config = dict(
    num_hidden_layers=13,
    hidden_size=192,
    num_attention_heads=6,
    num_key_value_heads=6,
    head_dim=32,
    intermediate_size=1152,
    vocab_size=1024,
    hidden_act='squared_relu',
    norm='layernorm',
    norm_place='pre',
    norm_eps=1e-06,
    positions='rope',
    rope_theta=1020.0,
    rope_fraction=0.5,
    qk_norm=True,
    attn_scale=0.359,
    bias='none',
    tie_word_embeddings='early',
    parallel_block=False,
    extras=['some layers without positions', 'some layers without attention', 'local attention windows', 'shifted keys', 'gated attention', 'exclusive self-attention', 'value embeddings', 'hashed n-gram embeddings', 'an embedding shortcut', 'learned residual scales', 'skips across layers', 'capped logits'],
    init='normal',
    init_std_qkv=0.0361,
    init_std_o=0.00707,
    init_std_up=0.0361,
    init_std_down=0.00707,
    init_out_by_depth=True,
    optimizer='laprop',
    learning_rate=0.00147,
    beta1=0.95,
    beta2=0.95,
    weight_decay=0.15,
    lr_head=0.0216,
    warmup_steps=447,
    schedule='cos',
    final_lr_fraction=0.03,
    batch_tokens=[32768, 65536, 131072],
    max_seq_len=512,
    doc_mask=True,
    train_tokens=521700000,
    max_steps=7277,
    dataset='wikipedia_en',
)
Each number is 200 + 20 x the weight over its row's rms, rounded and kept within 0 to 999. Layers, rows and columns count from 0. The size before them is the row's rms in percent of the matrix's.

# layer 9 attention query, 192x192, rms 0.0915, rows 25-31, columns 0-191
083,209,199,228,189,185,210,206,211,199,201,202,212,174,183,204,243,216,187,175,204,205,195,210,193,170,243,186,200,184,193,195,220,195,188,228,191,175,184,215,207,206,192,219,218,235,231,256,213,219,208,183,223,164,167,218,192,194,206,211,206,225,202,200,200,197,194,201,219,207,203,207,203,207,217,211,190,200,194,228,198,228,202,187,176,239,193,205,225,209,186,208,185,153,190,166,181,197,188,211,193,182,222,217,243,214,239,201,198,183,188,191,182,205,241,208,208,221,232,194,231,166,231,211,203,175,195,218,203,191,164,191,144,135,207,194,188,180,199,185,218,165,185,185,207,213,195,188,217,183,204,201,198,182,186,221,155,179,209,190,197,198,191,181,213,222,199,192,223,175,226,208,187,174,175,216,154,215,198,177,234,228,201,206,180,174,197,169,204,167,218,219,228
080,226,249,197,166,200,214,185,174,187,228,203,212,245,182,196,200,183,217,208,216,176,208,192,173,190,169,203,238,220,235,173,210,206,222,191,197,196,193,201,172,175,200,199,214,162,174,196,186,197,207,215,143,213,205,203,210,206,208,195,211,205,211,219,214,234,172,173,194,216,184,180,197,199,199,203,218,183,189,166,207,232,188,212,203,200,207,224,219,197,222,186,208,201,203,191,241,185,233,243,184,229,196,186,142,169,205,196,227,200,147,194,189,196,194,234,195,156,180,203,180,167,184,193,206,223,201,211,238,203,207,215,228,157,192,190,204,184,166,211,190,233,192,202,167,204,216,194,207,210,235,193,207,198,179,189,216,201,193,182,177,223,202,210,194,184,206,165,228,186,206,211,193,186,218,212,199,200,244,215,179,188,203,175,205,234,211,208,177,194,229,207,204
080,197,183,223,205,169,226,202,174,199,211,194,229,202,208,156,212,178,223,201,196,200,172,159,209,179,218,193,194,206,173,226,201,219,227,170,214,197,188,210,193,230,183,214,197,181,229,218,201,166,171,225,174,186,202,188,228,240,203,185,181,190,171,192,187,175,188,199,183,213,211,196,221,236,206,181,232,189,197,220,196,179,189,192,202,187,205,184,193,207,201,173,178,224,220,211,234,209,174,192,163,211,210,231,188,191,187,151,177,206,193,203,207,175,179,228,232,204,231,180,175,176,213,221,185,237,208,195,210,192,231,230,251,220,202,164,194,173,208,200,183,227,194,180,190,216,194,214,212,197,210,200,191,192,181,203,223,228,216,217,207,171,186,230,198,196,201,205,198,228,247,181,258,178,204,193,202,193,181,187,215,186,143,174,201,197,216,223,198,197,205,197,195
089,189,188,198,220,194,226,174,226,200,186,209,187,205,209,230,195,215,217,190,180,208,203,196,235,221,174,191,220,215,227,196,176,167,158,197,177,209,138,207,191,169,205,214,171,238,208,210,203,234,157,207,203,213,173,190,195,183,208,183,199,222,223,214,200,202,175,196,191,181,208,209,197,185,168,209,203,213,170,225,223,200,187,201,215,245,211,199,194,197,196,180,230,207,180,192,228,236,199,191,207,211,170,172,220,197,171,227,207,232,221,203,206,178,213,197,233,184,255,182,222,225,188,238,215,213,219,181,231,228,181,183,190,212,161,152,196,198,196,183,168,206,204,177,181,215,197,172,220,218,185,197,181,210,165,159,207,222,204,218,203,230,220,202,209,209,215,202,201,227,190,205,188,200,212,164,201,211,192,195,194,226,220,172,199,202,217,219,238,187,205,214,175
084,210,161,219,165,171,176,214,179,199,184,191,223,181,173,213,210,189,164,194,197,176,200,203,220,216,225,198,221,189,182,176,202,179,208,198,185,208,217,195,209,197,168,180,209,184,181,181,188,158,212,202,181,217,190,222,198,203,200,206,191,210,229,183,176,181,199,212,211,235,224,186,196,169,161,213,197,198,228,216,177,162,176,182,199,190,188,191,200,161,196,197,208,205,217,208,164,177,202,206,207,185,214,210,194,203,208,219,189,202,181,170,198,184,213,243,177,197,181,173,215,204,225,220,238,199,203,237,209,211,167,198,212,193,166,190,175,219,214,196,226,234,187,214,200,225,240,172,195,213,197,191,201,194,205,193,257,210,159,181,190,195,200,172,196,259,190,216,219,135,213,176,218,244,196,205,176,214,172,188,209,197,222,178,182,210,184,207,200,191,230,198,205
089,185,206,166,194,201,204,192,148,176,168,219,206,227,175,185,178,227,207,183,210,247,193,237,215,197,219,213,186,191,205,225,180,191,187,197,250,218,208,192,199,204,189,154,215,173,176,193,181,209,211,201,187,216,206,225,228,248,225,179,191,198,175,203,228,188,212,179,197,169,215,193,204,206,179,199,200,215,245,179,156,199,208,203,188,198,226,204,215,179,198,219,206,226,196,200,186,217,210,177,215,177,165,215,199,155,183,219,209,182,203,217,211,235,208,210,171,181,194,179,168,221,196,225,179,211,174,194,208,231,200,208,220,208,181,199,215,208,205,237,177,238,210,202,202,230,271,252,189,200,204,189,198,182,197,202,198,215,195,214,201,205,196,195,211,161,218,183,177,192,188,180,223,220,208,189,215,214,186,206,214,189,175,202,222,207,199,204,195,197,170,185,234
078,204,164,177,197,230,180,202,176,187,206,207,224,206,212,179,216,191,186,213,217,154,216,175,200,188,245,194,201,219,201,206,176,187,239,192,184,207,206,183,186,189,206,207,214,165,193,229,211,180,190,171,183,181,194,182,217,227,252,226,204,198,202,218,210,195,194,167,198,246,197,188,152,245,201,210,214,193,192,205,193,177,231,180,210,210,170,188,233,228,195,204,205,204,213,190,241,252,221,199,184,184,199,227,169,191,191,200,186,204,187,196,194,174,242,223,203,207,230,192,199,208,204,211,231,264,185,231,223,193,225,197,181,153,171,190,168,195,198,180,205,211,231,212,183,201,211,196,206,183,204,186,168,203,217,192,223,183,189,183,206,190,225,194,217,211,183,222,217,234,227,193,206,165,206,205,222,158,214,186,188,187,205,189,209,190,189,181,191,198,210,202,208
# layer 9 attention key, 192x192, rms 0.0922, rows 25-31, columns 0-191
094,201,206,225,229,222,264,217,224,195,236,180,189,191,230,207,202,175,204,205,172,228,193,198,181,184,186,244,184,219,204,226,231,172,214,185,205,186,230,198,213,195,223,213,199,201,176,199,201,161,132,199,205,195,194,177,210,178,143,185,223,172,205,211,167,214,198,209,172,218,192,172,176,203,183,199,211,208,196,183,188,181,192,203,239,177,179,191,205,218,166,169,212,204,204,219,189,179,176,200,210,202,219,213,222,209,220,214,216,192,185,189,206,176,218,184,212,212,193,204,211,186,191,214,209,218,221,205,187,190,210,205,193,163,239,199,205,237,193,211,197,215,196,150,199,170,161,185,191,208,177,232,217,206,222,167,209,186,196,188,196,242,187,167,186,206,199,233,192,163,195,194,189,179,204,217,234,173,181,217,175,230,215,194,197,209,211,211,188,209,210,210,214
089,205,186,218,234,203,138,227,194,188,202,190,174,200,210,167,187,234,222,187,211,205,192,227,201,193,229,201,200,173,196,249,169,207,176,185,186,219,195,223,205,225,215,197,231,202,184,187,219,239,215,224,231,205,215,209,155,220,201,184,213,217,220,183,171,200,198,220,225,201,184,230,171,162,192,205,183,205,189,216,179,200,194,157,173,189,178,204,162,245,209,194,186,174,197,197,216,196,220,210,208,227,202,183,180,200,219,227,242,192,204,181,202,212,204,239,196,193,196,185,212,196,206,174,219,200,207,230,202,187,172,198,172,179,196,229,192,217,199,177,190,187,196,174,186,223,164,213,189,179,189,198,150,178,193,205,177,216,185,193,166,188,216,187,196,213,206,204,191,211,213,199,209,208,188,171,211,208,202,226,247,191,189,217,194,195,229,187,210,222,149,205,167
087,211,206,174,199,224,238,197,187,202,200,212,227,207,140,167,181,193,187,193,215,202,214,159,157,188,216,193,224,200,178,206,183,240,165,203,181,198,221,182,167,202,213,202,199,197,238,225,176,179,180,161,195,185,213,211,196,211,216,172,194,222,189,239,217,184,215,245,212,194,188,196,177,197,238,160,219,211,194,222,209,214,221,185,179,199,177,194,219,182,197,207,208,169,251,167,183,220,187,190,194,204,209,172,245,210,210,195,198,233,236,207,200,187,194,196,214,235,204,179,217,204,200,165,198,209,179,218,190,220,216,205,179,223,182,174,189,210,186,233,192,194,227,204,173,233,193,193,206,204,182,208,166,185,208,200,176,210,223,191,190,163,209,236,193,185,200,196,196,184,211,197,220,204,171,197,224,170,199,227,212,190,211,188,229,193,213,208,181,171,181,230,188
098,188,197,200,193,193,206,206,154,225,206,170,188,186,152,181,207,183,172,183,202,185,192,198,183,179,219,186,204,176,222,183,209,174,222,210,211,211,218,245,209,195,196,183,222,188,192,187,198,186,225,156,175,225,193,195,209,204,197,197,200,216,196,215,229,193,180,183,212,206,240,234,171,195,234,198,187,194,176,242,188,239,187,201,191,190,216,205,190,223,147,182,185,185,204,194,224,206,226,231,217,199,202,182,199,197,170,191,218,184,223,224,190,177,205,188,213,185,198,210,191,211,167,190,225,195,194,217,209,209,204,212,171,171,230,221,217,151,189,186,200,201,206,219,200,183,216,210,214,215,229,233,185,221,196,181,227,180,202,184,212,209,214,204,206,214,171,195,178,255,164,166,185,188,186,254,210,149,193,222,205,231,213,197,192,201,176,209,224,215,208,238,211
090,223,195,216,189,175,203,178,204,229,165,172,220,176,176,217,198,219,220,217,226,207,219,194,182,204,191,189,191,174,191,181,190,181,210,192,192,191,226,230,173,204,189,211,208,239,190,212,228,186,186,225,198,201,213,192,202,221,206,181,221,215,186,234,184,260,244,222,218,204,202,183,175,120,183,204,212,211,199,185,189,207,201,193,219,176,221,220,239,195,187,216,197,172,202,212,190,198,199,217,217,178,183,192,194,215,240,177,198,201,173,193,220,188,224,212,164,216,213,213,196,211,166,232,214,188,189,193,175,213,190,181,179,241,177,233,171,209,169,174,202,215,195,208,209,199,204,198,219,182,198,214,205,201,219,208,183,201,205,174,228,176,185,152,192,199,217,234,209,191,190,203,227,231,212,200,190,188,176,225,190,170,173,207,193,185,198,185,176,231,251,198,205
096,219,195,177,238,225,198,199,180,168,202,178,171,213,196,173,180,200,191,225,191,212,214,213,202,225,209,216,184,190,232,204,215,168,193,228,215,174,203,199,192,208,209,191,225,177,200,199,201,192,198,220,216,207,189,170,190,224,201,179,201,189,240,194,200,202,197,215,188,204,217,219,201,172,141,194,207,196,202,192,189,194,170,240,209,202,200,208,197,227,186,207,179,224,204,191,176,171,183,187,188,236,169,171,187,223,165,183,208,220,186,183,167,209,180,234,194,174,222,177,197,245,221,184,188,195,214,185,187,243,218,185,206,183,138,179,215,160,199,174,210,219,206,194,180,207,221,202,181,184,167,224,229,210,247,210,225,214,179,243,215,177,195,200,206,209,219,212,183,203,186,209,223,200,207,204,174,242,201,207,221,215,228,248,209,201,175,197,206,215,216,182,174
098,226,190,206,218,218,192,173,193,214,215,195,208,174,176,224,169,182,213,233,217,196,192,203,185,201,203,211,206,209,142,221,224,210,172,196,157,245,203,201,219,210,167,237,189,235,216,202,178,213,163,184,218,218,194,202,205,204,166,215,205,194,208,210,207,179,230,191,207,212,202,193,170,178,177,183,208,199,180,203,209,194,205,197,222,222,212,209,196,210,209,200,156,211,208,199,198,162,210,192,226,209,183,201,209,213,214,208,155,217,194,202,212,219,195,195,263,198,196,186,212,182,213,188,192,215,208,206,177,222,175,194,235,217,216,246,176,219,181,258,187,174,194,193,171,197,180,247,194,176,184,203,168,187,207,187,212,196,210,185,174,172,194,199,220,207,207,196,183,241,223,189,197,210,223,188,201,184,210,194,227,202,201,198,165,206,153,201,222,165,179,186,167
# layer 9 attention value, 192x192, rms 0.113, rows 0-11, columns 0-191
124,190,197,216,206,198,212,221,201,183,201,211,183,190,207,164,212,184,194,160,176,203,179,197,191,181,224,193,180,157,183,188,183,205,184,193,215,196,221,217,193,185,206,207,187,254,170,221,245,161,212,170,188,186,237,204,188,214,170,198,175,187,202,200,217,202,192,208,220,217,232,217,192,200,177,201,213,200,218,218,182,220,170,216,187,193,196,229,208,182,229,214,208,183,253,190,194,221,210,181,133,210,208,202,180,198,235,177,182,202,200,202,182,166,199,175,236,235,185,213,236,175,166,204,205,229,178,198,228,199,196,245,221,175,195,195,201,215,228,173,173,204,181,218,210,137,192,232,201,229,196,178,181,197,189,179,196,196,173,217,218,187,204,186,198,200,211,198,200,206,200,168,189,206,196,184,191,177,207,199,219,208,228,195,197,161,214,188,201,209,224,195,215
131,188,221,177,211,202,218,218,202,200,197,189,206,215,223,182,164,200,204,212,234,221,215,176,188,236,201,236,208,177,173,217,181,222,221,164,156,191,233,190,193,232,215,178,190,181,216,213,177,194,204,215,226,204,181,184,151,223,213,175,200,217,204,225,206,218,190,212,217,176,199,232,205,190,214,190,217,157,228,174,189,163,244,180,201,212,210,174,213,221,188,211,202,196,187,206,179,175,160,196,208,218,175,216,180,196,162,206,197,202,220,210,236,175,181,208,187,189,180,220,205,177,172,202,185,203,204,187,188,182,201,166,206,205,180,234,193,222,206,181,217,230,215,194,182,220,238,224,205,199,240,204,218,191,243,160,195,206,217,217,203,196,191,224,187,194,216,215,157,209,210,232,205,246,203,202,209,201,214,211,191,175,186,235,210,176,184,216,168,180,215,200,196
137,172,197,192,201,221,221,196,260,196,187,195,207,208,212,221,194,183,211,197,195,201,214,214,208,227,233,203,206,200,199,170,182,146,220,189,208,201,183,189,213,197,179,178,201,175,180,214,219,165,196,218,198,188,226,186,209,203,206,191,202,195,218,258,183,210,171,175,178,185,202,215,172,222,192,211,227,198,210,191,207,204,229,184,207,197,203,172,194,219,209,212,176,189,247,199,202,182,191,220,166,234,164,187,166,183,221,222,230,196,221,220,188,187,215,177,174,191,177,195,209,185,214,141,235,219,199,198,201,221,244,181,202,218,188,212,193,197,205,190,183,221,217,226,181,174,233,226,189,192,210,179,207,178,222,206,200,212,197,199,189,190,201,202,213,191,172,207,203,224,203,203,244,250,156,195,208,190,243,191,250,202,186,213,200,194,200,236,195,169,224,200,185
114,212,186,180,213,198,215,207,195,215,205,202,181,189,192,207,201,185,201,203,199,211,187,183,200,200,234,238,200,231,174,196,205,214,196,171,179,212,200,182,203,201,216,212,180,217,236,214,167,191,175,172,211,141,173,191,219,193,201,186,207,192,196,178,147,236,237,219,217,214,161,161,214,208,210,170,207,183,190,211,205,196,212,181,177,204,190,153,231,219,160,204,211,197,204,217,234,184,219,197,184,200,204,206,183,197,210,191,207,151,204,209,234,183,214,217,197,225,206,225,194,207,202,260,198,198,195,186,200,164,211,187,187,175,189,186,180,204,237,228,217,214,201,202,185,228,201,196,237,214,216,246,183,178,208,191,204,193,226,181,183,203,154,191,195,213,236,239,225,198,209,214,201,192,243,214,203,199,210,214,214,204,193,221,231,222,179,194,168,171,209,217,189
121,227,211,194,198,211,231,206,204,203,172,205,205,172,200,177,193,210,213,168,204,251,193,189,207,197,215,233,195,214,222,168,190,215,216,225,183,197,212,213,215,165,221,194,209,185,174,214,162,189,209,222,204,233,231,200,212,206,180,178,175,217,179,209,228,161,219,177,203,169,199,191,188,192,210,208,162,185,204,144,154,173,201,190,237,193,218,228,209,189,188,232,211,234,205,245,182,192,206,187,200,192,185,196,210,196,176,219,202,215,206,204,195,175,195,185,174,206,202,199,174,207,184,187,217,246,203,212,196,221,181,214,224,202,147,224,221,237,195,188,202,223,236,189,218,248,221,186,223,199,206,233,201,203,191,190,210,189,183,196,205,190,216,229,189,205,175,204,177,161,188,185,203,169,186,183,212,191,183,223,204,209,170,152,175,206,183,221,189,188,197,203,207
128,198,219,210,198,183,189,191,212,182,191,190,237,199,188,234,216,229,206,210,210,170,216,189,200,232,218,200,225,211,232,215,181,207,210,220,229,183,229,219,179,146,156,188,231,194,203,192,227,189,217,193,221,216,219,202,170,189,212,214,172,179,194,187,218,204,210,189,168,198,209,199,193,199,214,210,181,190,224,211,228,187,212,203,239,195,190,187,173,227,206,200,156,195,189,219,175,239,221,186,201,161,210,204,216,195,197,196,202,241,224,219,196,193,166,201,210,159,195,187,189,189,172,154,203,193,195,200,187,179,196,195,240,217,197,190,193,197,173,193,214,204,196,181,215,254,187,223,194,225,208,220,213,210,196,201,229,210,213,239,239,184,218,213,216,206,164,171,209,208,208,190,191,143,202,174,198,207,145,207,188,181,195,153,192,193,197,206,228,191,205,205,202
113,250,205,209,169,190,200,203,191,196,201,204,186,211,221,173,218,205,183,175,147,240,192,187,197,179,210,218,194,178,205,211,193,212,212,213,257,191,195,214,188,165,216,195,209,181,189,182,194,224,176,198,180,200,218,206,197,214,203,211,181,191,203,176,189,187,232,177,205,212,230,212,237,219,194,191,204,209,223,237,187,191,186,231,186,199,210,195,217,230,177,192,215,181,184,203,209,210,200,208,235,208,216,191,241,204,222,159,163,196,209,204,158,192,211,198,200,215,203,199,178,225,199,167,231,218,207,195,229,242,184,205,185,192,205,175,205,222,216,220,182,198,206,171,231,183,191,180,199,174,188,159,218,229,251,184,221,176,162,204,195,179,148,176,198,203,176,221,230,205,199,190,179,168,203,175,188,224,193,201,220,193,224,179,210,168,194,198,212,219,170,216,188
113,207,199,199,179,211,168,168,172,197,197,204,204,208,180,197,232,211,153,191,193,157,178,202,212,216,196,196,201,168,222,192,208,188,168,244,198,201,174,222,184,170,242,225,219,206,216,168,173,223,220,203,220,199,198,207,182,175,221,211,180,187,209,215,220,181,191,215,155,146,209,235,194,190,187,216,160,172,202,202,177,191,188,208,193,203,208,182,205,182,192,223,225,220,163,199,185,214,236,221,188,200,204,206,196,191,206,226,237,221,208,202,207,202,203,205,208,184,239,199,216,235,200,198,236,206,226,217,197,217,188,194,231,191,197,174,212,197,189,223,202,206,209,184,219,211,213,201,210,225,207,214,201,198,189,208,217,216,177,183,225,234,209,197,223,165,183,187,199,166,167,213,249,199,179,165,196,182,213,237,166,186,179,189,211,176,193,172,226,193,185,185,238
129,188,189,195,212,208,219,218,234,210,197,187,193,209,183,194,190,208,210,216,215,219,264,214,184,206,167,219,206,248,203,210,189,195,240,191,206,210,188,198,215,214,194,204,184,149,220,187,204,210,190,200,198,212,206,197,206,217,248,174,201,208,170,203,196,192,239,202,205,188,182,186,196,206,203,160,214,211,191,162,231,203,216,167,198,177,189,173,212,196,208,175,175,213,231,181,230,224,163,162,187,199,225,177,181,193,214,179,198,196,179,200,186,248,224,187,203,198,217,195,199,192,236,146,199,213,225,178,213,211,180,193,228,190,198,174,209,218,203,235,162,218,181,205,157,216,187,197,218,203,208,179,191,189,213,188,176,201,192,187,228,157,177,212,205,209,183,220,179,244,222,195,205,216,218,217,207,213,177,176,218,183,204,185,195,165,193,237,196,228,183,210,186
122,195,172,207,231,203,228,195,209,194,203,187,189,199,195,206,208,182,197,226,202,209,185,215,180,214,205,178,177,199,216,189,214,159,189,194,201,189,195,184,195,200,181,167,223,205,186,206,216,179,155,181,214,238,228,199,207,189,155,186,164,176,215,220,231,193,206,199,186,208,196,196,194,159,210,205,204,227,215,189,196,155,184,193,208,192,215,216,179,169,205,225,178,196,238,177,211,196,204,165,181,191,218,205,168,183,224,188,210,173,196,194,195,207,225,172,156,218,217,207,234,183,192,223,198,203,228,177,160,204,205,213,216,189,182,202,173,213,199,231,186,244,229,202,212,168,220,190,236,214,219,216,197,191,162,200,229,227,174,181,221,194,227,195,205,183,219,183,205,162,196,184,209,160,183,199,215,177,208,240,200,234,220,186,232,235,204,193,245,209,208,217,226
134,169,227,196,205,179,232,199,186,191,207,202,213,177,203,204,164,194,209,209,201,168,195,195,197,188,183,161,232,156,198,160,198,217,196,186,218,198,197,215,202,209,171,132,203,233,215,240,202,226,194,224,197,192,214,208,223,221,170,186,194,203,210,226,198,224,192,188,223,187,203,176,207,225,202,200,214,214,224,234,221,228,179,193,210,190,224,213,190,203,236,199,203,186,190,191,165,240,188,183,153,213,204,239,168,206,232,200,184,192,172,203,202,183,192,224,173,198,159,217,188,189,197,218,211,169,173,147,195,159,248,199,210,205,207,201,163,210,213,178,226,222,182,180,182,197,192,180,203,209,190,195,216,191,183,227,213,205,199,191,205,206,197,208,217,224,174,170,201,213,178,181,213,163,183,222,196,205,187,207,224,202,247,206,184,192,199,190,215,204,217,217,212
120,186,225,188,201,207,209,219,161,178,201,197,215,189,204,197,159,230,182,208,214,173,228,183,168,206,182,182,239,201,222,240,184,204,240,203,160,195,209,180,163,194,175,196,172,196,207,200,199,231,184,225,179,209,204,203,240,198,272,216,222,219,213,184,195,191,185,211,191,214,214,175,198,203,226,235,205,179,189,257,188,187,234,198,210,198,193,229,182,201,184,184,161,205,211,215,191,214,175,164,204,171,178,234,226,200,205,206,199,187,226,216,205,202,197,220,217,160,177,188,184,179,227,191,206,188,205,216,212,195,172,201,208,187,183,190,188,216,197,187,211,242,195,212,178,219,232,182,170,179,200,224,216,207,195,192,170,204,221,215,177,191,207,225,215,192,194,174,220,182,216,207,194,205,185,215,199,201,191,226,220,193,160,218,186,213,173,235,186,198,220,192,232
# layer 9 attention output (transposed), 192x192, rms 0.0913, rows 0-10, columns 0-191
123,227,192,224,240,182,201,227,228,193,191,225,202,172,200,184,194,193,221,146,182,229,198,189,179,185,207,198,159,172,171,186,168,211,203,202,205,179,188,202,201,207,180,209,180,240,212,221,249,156,231,182,164,170,229,205,205,232,187,212,193,187,194,209,196,211,209,207,222,207,200,217,202,215,169,215,190,198,205,201,178,194,144,205,183,155,190,236,191,197,209,201,199,208,226,211,215,189,182,173,150,209,214,210,179,237,226,189,203,193,191,184,209,190,205,205,193,254,201,195,225,198,189,209,189,219,190,230,232,198,186,231,233,172,201,212,220,211,237,199,209,223,171,217,200,191,190,260,190,217,183,213,171,192,206,193,180,192,186,208,203,188,201,208,207,217,189,211,207,229,192,180,214,221,181,207,186,185,187,181,205,172,212,212,188,177,199,182,202,180,185,211,230
121,164,209,167,194,219,227,228,184,195,168,184,197,237,215,198,174,213,194,213,213,198,193,178,185,234,182,218,224,168,179,216,185,201,199,154,180,187,219,181,194,188,191,202,183,179,199,202,181,184,181,227,213,200,180,164,174,211,240,202,207,189,205,223,201,208,183,201,206,207,211,228,209,227,216,183,213,173,214,194,195,209,227,215,208,202,215,173,219,214,193,216,185,206,158,206,161,209,177,212,200,221,177,244,176,148,168,213,212,225,240,209,221,193,192,214,184,162,175,185,200,190,175,193,188,203,202,192,191,184,239,208,216,194,180,246,194,213,202,179,198,221,198,212,172,198,244,219,177,195,238,213,210,169,199,178,178,205,195,205,208,213,175,206,181,179,200,255,173,193,218,220,230,231,224,200,198,214,210,185,192,190,186,212,202,206,202,245,178,201,207,172,187
122,177,211,193,206,247,199,179,206,218,178,195,198,215,231,214,212,185,217,197,199,205,167,230,201,215,228,198,215,179,179,211,180,157,222,189,210,165,180,210,206,181,183,201,201,197,160,203,223,186,187,215,204,191,211,183,228,185,206,198,193,201,192,217,178,213,186,180,161,177,204,214,184,227,175,214,207,195,189,218,211,214,219,203,201,181,195,201,197,222,213,189,178,169,225,201,214,184,208,202,168,201,169,211,183,111,197,216,237,177,204,205,186,200,216,200,170,206,195,189,182,209,201,188,203,214,182,216,224,242,225,204,204,208,203,183,202,168,212,177,156,204,220,200,180,177,224,220,184,191,210,184,214,180,217,221,200,216,207,209,191,163,215,203,220,207,170,200,213,221,196,194,228,215,154,177,193,223,227,207,255,177,194,204,207,187,222,244,196,157,223,212,170
117,194,167,189,223,213,198,209,184,217,207,207,211,169,222,183,181,192,180,208,216,196,195,200,212,207,232,190,193,221,190,210,230,173,209,195,213,194,210,206,236,202,204,169,215,196,204,203,160,192,202,213,194,192,223,223,188,184,189,191,193,206,174,175,187,232,228,212,217,218,189,167,232,201,189,180,202,163,175,201,184,184,235,151,193,204,187,182,224,197,221,201,217,197,193,207,191,220,190,180,228,225,166,198,190,217,206,234,171,202,266,228,238,201,217,200,194,171,225,223,180,208,177,244,190,222,176,209,210,150,212,203,207,185,165,179,165,187,234,232,212,180,188,220,216,200,210,202,211,213,223,198,189,168,210,173,212,196,216,195,177,188,171,171,201,191,228,206,187,206,211,212,224,174,238,195,200,201,225,226,196,223,185,204,214,208,172,190,178,226,208,186,145
112,176,208,176,199,242,236,190,214,161,140,214,212,196,205,169,170,201,224,206,224,240,212,198,206,187,190,232,210,194,218,200,176,198,179,209,201,192,226,214,204,182,215,197,185,191,134,208,174,180,205,197,179,214,202,195,198,188,223,194,194,214,223,207,214,173,220,189,188,191,205,196,189,181,220,198,181,208,189,184,181,191,196,205,244,186,203,196,177,187,181,248,221,233,183,216,178,165,212,208,212,183,170,188,202,220,175,198,209,214,174,204,193,203,183,191,200,207,193,199,179,191,203,198,217,216,235,189,171,233,215,206,237,194,171,223,198,222,208,202,185,233,206,202,226,244,219,192,223,207,219,209,223,187,169,179,243,211,181,215,233,216,220,244,220,211,184,198,174,174,189,162,184,190,179,192,213,204,196,223,213,198,191,176,177,218,193,218,170,177,188,235,191
117,194,207,209,189,141,171,176,226,156,161,188,222,191,171,199,218,212,211,201,219,179,200,192,191,221,208,190,223,205,202,198,166,236,231,230,214,205,208,214,183,190,156,200,232,207,219,221,209,190,213,222,229,207,191,206,191,207,194,186,174,162,187,200,188,221,243,197,192,198,200,214,189,183,211,208,193,206,229,224,234,196,199,221,217,203,198,207,177,222,212,203,167,207,197,214,199,202,200,186,209,154,214,204,213,184,194,175,202,222,194,205,194,192,175,196,208,186,183,193,200,173,180,180,202,198,212,160,162,188,180,174,231,224,194,202,201,206,190,187,228,189,165,186,209,241,193,208,224,220,180,240,209,217,199,211,243,216,199,242,229,186,206,204,182,204,183,165,220,200,232,214,173,175,210,199,192,196,146,203,234,190,194,185,226,186,191,208,217,151,178,227,198
115,230,232,229,194,198,221,219,205,178,223,187,184,175,203,175,222,200,215,192,181,245,202,165,207,168,199,249,210,164,187,190,173,221,180,203,200,209,197,205,211,217,191,202,209,183,207,223,172,214,208,155,154,190,198,170,188,168,201,197,177,206,188,192,178,189,228,157,227,190,197,224,223,193,192,196,214,210,212,231,225,171,179,224,190,188,231,208,208,219,193,208,228,209,189,214,184,207,197,216,206,197,215,179,206,247,217,178,172,202,195,187,200,185,212,202,198,219,190,224,199,244,214,210,198,211,237,206,207,188,171,157,164,186,196,207,215,231,218,203,212,219,225,176,204,169,174,214,208,181,193,218,221,236,229,206,207,163,182,213,197,170,151,201,209,218,194,189,225,185,177,191,168,186,170,207,189,223,184,186,219,191,209,189,240,183,195,188,194,213,208,223,205
108,176,249,172,210,232,201,169,218,163,176,193,187,218,165,178,194,200,191,166,195,182,186,236,207,217,190,225,226,184,193,218,223,204,201,250,190,206,191,205,211,199,238,224,216,220,226,176,192,235,231,204,189,194,207,195,174,179,230,197,184,198,188,196,181,192,224,217,161,143,202,196,204,166,188,196,147,203,177,190,174,195,220,213,197,222,208,188,189,199,169,228,210,212,192,213,203,201,216,223,202,163,230,199,190,227,213,202,225,203,166,196,196,252,222,176,191,210,182,219,212,197,199,210,215,197,193,210,202,203,173,181,208,184,187,204,184,188,211,206,195,173,172,194,200,204,199,218,211,203,167,233,204,213,192,221,195,236,186,200,218,219,190,190,201,203,220,141,196,199,204,238,228,225,169,208,191,172,217,218,189,175,202,196,218,205,200,178,218,195,177,195,231
114,184,199,209,184,213,180,230,233,220,207,168,202,214,217,171,190,210,195,236,210,202,230,209,199,209,169,202,209,243,207,210,190,176,213,205,203,183,194,195,221,200,202,213,216,153,200,196,206,202,185,198,211,215,166,196,218,183,220,198,194,181,174,198,213,168,212,183,187,217,191,198,197,198,194,198,194,203,181,193,237,212,207,197,213,185,195,177,203,174,241,183,170,208,202,183,196,236,201,195,197,188,203,179,192,121,234,203,199,194,208,195,225,218,188,197,215,208,224,199,202,198,247,155,200,215,234,167,236,203,221,218,204,212,193,159,212,188,232,220,180,235,192,191,177,211,176,215,201,204,224,184,189,177,194,191,208,188,174,190,226,171,194,210,201,194,171,240,177,214,195,181,201,205,225,205,215,205,162,200,231,196,175,181,191,166,203,257,195,242,198,164,168
112,186,165,198,244,217,203,170,179,213,211,196,186,206,186,194,217,206,233,205,192,200,191,194,192,217,239,209,192,217,197,211,207,191,190,183,207,220,198,199,198,195,196,193,213,200,192,222,224,216,166,172,216,216,205,191,204,212,207,201,216,190,209,194,206,196,218,239,208,203,170,205,213,202,205,212,208,209,162,200,201,144,184,200,192,157,208,212,161,177,184,193,180,226,230,177,218,190,198,173,175,203,194,209,171,119,199,201,226,184,160,198,210,216,209,241,178,214,189,180,177,201,183,218,189,205,205,217,154,234,208,212,260,187,194,225,205,193,186,242,173,242,206,226,192,222,205,212,207,200,193,216,211,166,181,187,190,195,185,178,200,186,212,178,229,204,200,177,203,208,188,192,222,190,180,191,212,205,195,240,199,188,169,201,228,209,200,186,244,210,169,239,207
126,218,220,201,212,165,209,184,198,203,213,208,196,177,204,235,166,216,213,189,186,171,190,180,200,197,219,165,195,166,193,152,190,177,207,192,230,191,178,209,201,198,154,166,217,221,201,213,210,208,178,195,192,206,207,234,228,236,183,178,210,233,179,212,211,212,181,207,208,200,202,198,183,215,201,202,167,215,210,233,195,215,191,189,221,180,227,205,185,211,233,177,201,220,201,186,179,236,194,206,158,231,195,231,196,201,188,212,176,186,183,192,183,188,203,263,181,214,185,191,186,228,191,231,192,195,181,164,216,175,234,226,228,198,213,170,199,195,187,183,221,239,164,229,196,194,203,224,176,186,184,213,228,187,185,218,237,216,210,190,205,199,200,219,211,227,181,200,225,189,189,190,217,176,155,205,215,212,207,219,201,231,197,197,179,178,187,166,232,239,205,200,206